Each number is 500 + 40 x the weight over its row's rms, rounded and kept within 0 to 999. Layers, rows and columns count from 0. Numbers have three digits each. The size before them is the row's rms in percent of the matrix's.

# layer 4 attention query, 192x192, rms 0.143, rows 0-191, columns 96-127
119:450534508426518605462479490526511541487475448534417445572505585500485558494497467618505546452501
098:447497484509560488443539515569548511459492457504495469476549530498492467548441471580481549477611
097:530503476529508346518490505481472502492462460481499518496533476496473499510472531473467494582537
096:583502480534453420560546514452501531542521502467593536445467420524521490440538516440553430527444
082:553588485531474511565478556523449549486493498533513522528494510533475537510530490532416456584409
098:470532554412541496532482519489510420526479479509477534572522549476493538540595519535533545467527
084:532486457521519514531429433496481548460560543585443479533481516536579477466548503566483484453522
085:425515512403524514471467497444472575513526491504410473527526491473500542527485494456479497456489
096:572467504567499511587442485480545419525515561466548491494507471469489467475540521455511510533470
085:546569453495436458501485529457510506554555594454497476492444473550564463518453523509446500552465
103:561463520463591532513537529429504511474514548506500469521502500499511455501457454511556562476543
086:502472508461505512484525464514517523507540515589460476538450507460509445487533492540511488451519
100:419477569484484551473540517563538515535532464559478598505565522494461555431496494536514484453510
092:566457568466462567498526521512461448461501495515503532531493505408478449458553462453469520498517
100:483494484421491533441520477478480500524469545507442463569471548518526513540438537523497463422524
083:475452537500497524495471490532536484482471542440535468541590478438514523549523535509510492482513
099:478485491538456473494489534483561455556500538499445422564525491508577580502440549475498465469498
097:460525524511478487489501457553532514564455482489512445545507538519575520504475502532584468479470
091:443576459506523507553430475512573507471488463485488548508483470533482549513494477501436473419524
098:501577545557429514494530542557501508558492449462591521404471378504513549457510467427515537485493
089:511550541521566571633543493597489541517565489461521536516489476511448513506547526503509556497493
097:541517521557492483537486567457525507456550557446565493509449444483503488485545523481450474482542
095:423462410486517521438565458458475533537535575498498517525524475491512559497502448496468484519480
087:464461500472536481478455506417513504477457576499507492451512494484486498543493508409483495525540
108:487529469511516526476469480492479414556482468486516476502497514500498500486469526423523442511505
106:525489545525499514458488565571465517531472476488554452504508464544435451509617490438551548463483
103:456391559507546524514542455557480516489496525571524490455415494538481503464580501472530584454484
090:492593472457446541530359566485469493488450505510511435493571558499511471511502512458479489471488
098:484561503560495450547456457487503477498577516498502504475483494431465471467472480499497474415555
098:491502456517457484496448460510429466523485485555544525449508478490513455529521521467492477562503
103:547594470542425488502483546520491485482487488553447572463424507491464502498483449498486508481460
088:439497521459512461504527532551538531505510591550481455457387498518551461503495463466497508464510
102:533468470503489500496562537459608520506535547492522515447433382462431499468534549437618509490526
091:489544545404487464479494538519457479505493554422524486542528516470464468514464470469479471479541
101:513506535452490563520480480527506534475460424438513489429491508520538477472577480536500554503512
111:521511523469525494519507500471520456468627502454466446556505521483437460486482470482539469447489
091:537482524456524554524572465492551434541559497513503446592510459567517531532542470527540463437440
105:525508449556613510509580447523501512512487545493536610554447527509500487475474514524453548505460
102:456455523497507549515438517530490467543530471545492454521488554560543514448417473491522476565463
092:533481455480526475608555587558474463511468488476508453562540515472469485532528505483475502488569
093:483549521508530544516462543504540477504543508564454541548523477467543550502523467426469506434515
096:546566481556528522498464497546558537578396486436506487560472498531479478548523516423492518491465
095:490406460432533489474503536425457499472508513522479482425456577429487449455456570473537544468467
088:546509509468522440517509493495525519459478528486461491483480487550492515474521577544525502508525
093:571445444501504477491544505441474517459528479471394520468532550433486467561451499528458519485549
096:507534535509450460566507580489496498478492477406558437519501534441490468496563482515504480496485
090:469433507525496483565550445408509517588495577504449474514536451472476534504524552454521497514526
097:489485485504530472569506519551486524486547527478496469510496490565385455488506417547502499465575
101:528469491537518419486522515468499532452491463526577492468500496456458545502452483445543575478510
084:599475555501488533535451528545531501507496503383519523492584441558501503482491596502564481481509
093:442479503467482524406440509426401538449545484540559529477590516486478511525469482510481519502466
094:501450511485476593465524541442583493454467467507465509527486503495433527459531485562477489458503
094:479505509506473534533496465524507517467499502537525529453429544501476477499449476443450538520532
086:468431438446502564609428505478501494545453536538452544503451511556533507515459464522551551475504
091:483409510525474504475483456496503451446537508530512494523511510469523543467497604578533555453504
084:523419467555499505514561471421528453500532553513489489499462415519499496465488523469492551502506
102:516514471560499540512426459497592485528540550488473477567474495529525539449438543453448486408525
105:473480558504532517491546434506544487512541495464556541472548490456464561551528518464508482522476
089:485435475517481539507403504454556520441478527488481492549614497481476511491506563525583512461469
102:486423508449569476427463487492446502564480541587566458446442489506522480509475457508520516479504
096:519510515562539465520445462486486559448533463545535571459569501473473572479493550566459547524504
092:453511522499512490488535522620512521571522434435483454503559492481474509476650533479494500591464
089:523484462478531563547501448531593485461464542520502504496468574465531469470508561537519493444501
100:512535500561514476454576567429576552514433519534469492512523478452516445479566481471502517476514
113:532487473454483567524503552548535445491514483530521525463450537528472499483509540553550507599553
142:542529524524489472554523514491506551477472535446503476514477514462526507527402481506492477437472
108:466483510451518504528496487472487547497526543455511551467506554489525496478457455534532473406563
114:555496575537597466521573522519478499468508525443472503526522401466491553515421463492492511402473
114:558507485514489460557428531457524555516549527498498468530571440467461559573449482470458466459481
100:451492488503482519554424512487497499495523519483516537512503376521452478450458369510435520526531
110:498499478433531445465483497498465469552552506548515516525452522550511495545519531463540496565520
109:562523514477551498484525510535521552466460459503513472501485505537517430499423476491482468436481
121:524531532557450494469458489444426508484524507553447466524498568531504472504520484578540522533504
113:505576471473479493530423526481521479491524491463459490513524532486522536524529509451515423449494
092:422465496406513489519508391476541528535390484469541511464485508516549495484564457533553481449513
108:541471517498488551486491453510537539580421554492434497468495578508545461584506504505513527479527
105:448561512428486480517449461507468480483512511468524461478458449493540517474504477524423480452437
114:523513498455511430513499520459474450572440489482521495482531514490420483486504566529524504551455
104:466422418495506450492429481458525529491456514514497507425485412527476503550497488509498452509517
110:500471538506411529477505514425442534478549482498526545502540512494493497464553394394550505553520
105:512444502561458453481510454448508496498499500497488598543512527526535485552530523490501475559522
099:521566553488520518540522548507545539520557426514450510556514505444520481496534524486481568530512
106:446498496514511497487456522499583461554451459544485535498561556513434467506518503520513474557454
110:525465534434525461495511536560543463519462508526496540492519495460498481465526542528520467480512
113:554517496447488477449598495483509497522441459559477465592499419503510531499461494469503553500469
111:484494466474454603512525534508568485450524515451513494460488514521422567499515491469433551496487
102:470483463466443436511509478434467463517490488478515563509520559445534458472476415505482436508470
109:478511522508536526438530465495500419463455418496514496455561489468458515463589519456492465564542
114:542436548576469529479508499485487470485432441501477447518567515438517480552503500484488458515449
108:432508507456514483502547482550485462513468508523480524506496461534538521478556469446618553599548
104:493482509434457547513501492488482433471431465523489479526463494512486519570442452506507587474489
110:481524466492503512498573547518492534548474596457486514535483539499531523495526448486453518494494
107:497439517592519397524489527422490476539473572466454500442568481525560526489435491458597446547510
107:449490472473498503505507481537469502562475523514518426465528462522502497526476517516530480496492
112:529455537546474501460533571460569441464496531459495486534527489557529506534488557435494441512459
106:564497417445498538468511480529555441451533514466454521458534513406430525530508512544462523506501
123:485565483494529467529501538480416490521476493498486479517453567515504364508477522481531496491429
101:493589490508443535483465495493507424474520488524465515552414457485478513523601537519522491503470
112:494495556544455474543507560500496492516462482507531560508470494499460449502530439443454532495503
110:490517418508510483547480525454534506448512549503448529513589491469553489507540507431533514473501
110:519500519450496542514476492470478520423527483513536493493574479546503557469471507526462501478436
111:528473476492589472524530480554558480546504476415462474470509480502449544515451473484500501576481
123:517523575548466492464476502507599496492539486513540477499495493482510551513443504474484525460487
105:483494492511476496496492487490437471573407469534406512512477575507432496561520511419557441483532
109:489493495508518519496425462454529447468529481553505518506506560519467520449505547498550464431500
119:536453507470512551474493538517548505473494502492481545493420443523458544535516485426490492520454
113:578449514571560443507497542503500480496532480499506502486439469515485505550455435408494507448479
113:536608531485516481509511434446494534522529487496373508498555501483430462482509437489531535504463
108:483450512495452548434478539522581485515455442485575528491558520503463480465521533507465437459542
109:500496494504526475525409517587515523455501497547458457490514493508491509562496430438476541552474
114:456532553542493524402521495527518517470426514445539495451433527493483465533456517515496493545510
119:520489479540459503579482503574495496537527510564538431465526499494521447454512465582540511496554
121:517506438523458424508571493556597522515523497447519492543516558470524567487557446577470468491485
102:562498492460498503497459544442499475515496409519462480454544492565485499537508464585436538483492
122:491524454529554536511539484461492493483508444514464464459573478451530602521457487462472542542557
110:496520474514495483455524476526496545502518502578507513461489494405501520561550459410467491497603
118:494492510440555473519519459464565479492569466545513475470573502485523515504554463469524463520545
111:492535480528500506557549498503461542492540470560503495534472534529467554444507458486541579506512
118:495531519484487463446482512478491471536514484546488555530520468392511416452438495479489515579487
116:498457518463478529480529477507514521487458492572509523450524610497476432511469518528563483495516
113:522478484483558531525505454485521489492446419547540529629434400509487455475471487464539404536482
115:498533485453435500582438469492509516523531460453497478513458438479406534506528521461540458473515
116:457509590454524502483462500488513484541476478597444509512554505459466468480491518474467517458533
109:474503469505551441459459515498499501560502510496509548463524502584515467482539566517487562464456
105:518481492536465523476509479553583533498490500482456505490537494523503521542516456440495539494498
116:501491474542489487553589515482487480467445503555535485501535494492541579482497450561533533596490
118:525477500458464514448514555503533476470513478558598497469522512461507502566593546480492508548544
113:480534541476403467486468464539557495532520585520501421505505488474517420519515545556575472497504
107:490469515502528514541527461533513488545477472514410489509440590523530533524484485493572522471478
120:491491556543441549509541475475489473473500484493502523464517453483516535483446472529593541442453
093:489604499519512561525453510548522448468488468534495531503461402472472478465498450491445447499505
092:476521542463491440476472490543457518580475488502505488505521557458495555474564534493469487475562
094:479546508446523472550467487456540509504473506572480518535506531459461458530485487499434528487536
093:484511378491572514422482505486565583462487546384491538465485547431538484494496484436501501452472
106:441520462554493573442497540425482534514540491481457529486569422408499488504523504463469532498487
099:453501438465493413450467522515470476505450518518540502535542545447476463525553438501461478481533
107:581454495554498480494537509475472581467485474507506496472435504556514456494524525479565538547472
092:479529475444493492525427500479567465435524494425473522578529509452500454530492469508536500439487
109:427572535499491525466461541481443474471456524440570577447601416467456539495458559494451508492486
108:528463537524561495486450563491471502477506512498562515453499517535447523503492493525580492499528
101:463447519490510530446493506542555528474544545481507534550487497544527410485457499595583461496505
098:453506529521472481474424458484539486398548495509506530468577455511530516520462520523522520494540
117:486527489494433572500501489508477497470563446473461505528514527460490541534498489504469551523477
090:438570521499544551507484544630426536505493498491531502502544489448521568523522473522479455469495
082:561516525528469488518463468469493451498472421502480456505513519597523542441513487556497533519478
095:436528480507488511548514490513514498540567519540441491536461509470500532506414495500421543459483
076:556502473498491505461494505572414567454426539526480557417528562535456501436483444495495466486539
095:530436520526465532476533425466548484489471557472498483513489508530494501451553507464478544529471
089:461506522526517521547471501554522495425518510474540534499530470503518457437575557465441491553555
100:472576483511460500492514508562501493549497565456508506446507463430564526493486426566432478533497
087:542439517470484405540480546553505437529565508501497507518442503504575475533545484510406506533586
086:537508508525555489483419461416495442532467497519553538524451497546497463503509496486509541492532
085:543463482511495557518464429435483496550491489533527521445462420586484555451531550468600486537479
078:497473500510497487512527510478545436517526483463438519480434515527556453571497494495574513554555
082:462554525540434520515517495501542478494504431507476487410486514492546466487491455487492380482451
084:469484568464562464466487482516450483486523479535514549506513553499540516497577499442448508465527
090:526505496493502494506552497573508470531565492491484458565497550437533494528447517501465437485539
101:553534438531492517544462498530409524482552541506475450533532485486514450539538450490509436553493
077:502464473468441466462484525551463499479534470536539477463541474511544520545493470507551470535532
081:528470504491503502485564494504473543431458481517535538499462486570513486528453521462545522527561
082:569494531510446512496518534498587492535507446484491535501490466517562397400494520465481570450546
088:492536524523518429469528514429521485518514526539532509532464495539526543468490572546545523521487
097:561472498468484485498521418471448439436464470512511544539500562472522431470500458495558477496554
088:525512581534501533454488490415521472453502527487483493518477501460481474479453524518500453535467
096:485574463514432489574508483508534467536534413560537582557436479578465500547457447493495475527514
084:503473471488510505524616517471449580464497460532526534465547449455487499538513507458555560472504
087:535485469517504537542477530497479530488508530534569423484487486502510452510587473523417574489405
093:529464522540501526474495506448515446528513556456474438517475477533505418510456549506496473525482
085:474555443448430445457563564490508472534453509387523482539507486533507472492471578545501515505493
088:521470552522489447488519498502499489555522449510587501527419437539513506466442476540467455441533
090:501482461496455522514544514566459546506539520523487475482577459530556456511514503462549483470478
084:452478539421501558514555390504557509520520537515471433461470489491501472541491412482522527479548
088:517531516488564484464475488510521568483527534525428525395550476513517438444498538413505508480523
078:488592513480514489541509492520554430529543424512523562558617500403539547510489512437483492520536
090:535529533519450500477467460494420492458479407565449462525494510500517560519441394476548507499472
089:469526492449445470496534558533519472493474418467484482488508535465431483477563446500557470480528
088:498595530497482471513438427480472465439541439515503572500541521518472482461514517507584554481531
090:500468481504543459515538459488473527448537498447524520484530546468500454565491471499457551445568
100:542492473468548436525605510514438491529519524451537437532473520541500481504489523576497461551501
095:469521483545496414522530531534455479493490483579458476581548501528532524469540468548510455510487
088:528530537479486478511478474475429476493495471491498565507496534501464503546510595541561492502549
089:553526472495454474490417516485540478489525507500516529461513544518470505484467454552441507553500
087:560541528463601499471521470480502540501437546437584496488513515494523529471526526508535536496426
084:556446461494538468432527464557404560561482554490538463536507468469509513456506501488472462465479
084:538488505592511539445487540422554471483482448551448518506478582526493479458592518457542517559494
084:486507562516532451499528515471564463489417489534510489447479473505428569517510553518484473566472
094:556506498456434529519489477466419384523541507521537472477540424544443495489499511599408500441497
094:530492454459490484486572497531536513538512528498531481388489469483506510474519459570431474552498
093:469489481421513472546429418507536547466490508428462466528504496537543566478510573551460512476541
086:505441484506456502544516499493453454482566517530502452559474464509503469485454508473566452530463
091:537503481448519463467530495440461502437486516631457501500479440450488519485491492510474516509524
084:468498442545503386494417521461613445513456544462487498573506455437469442465539507510578553425496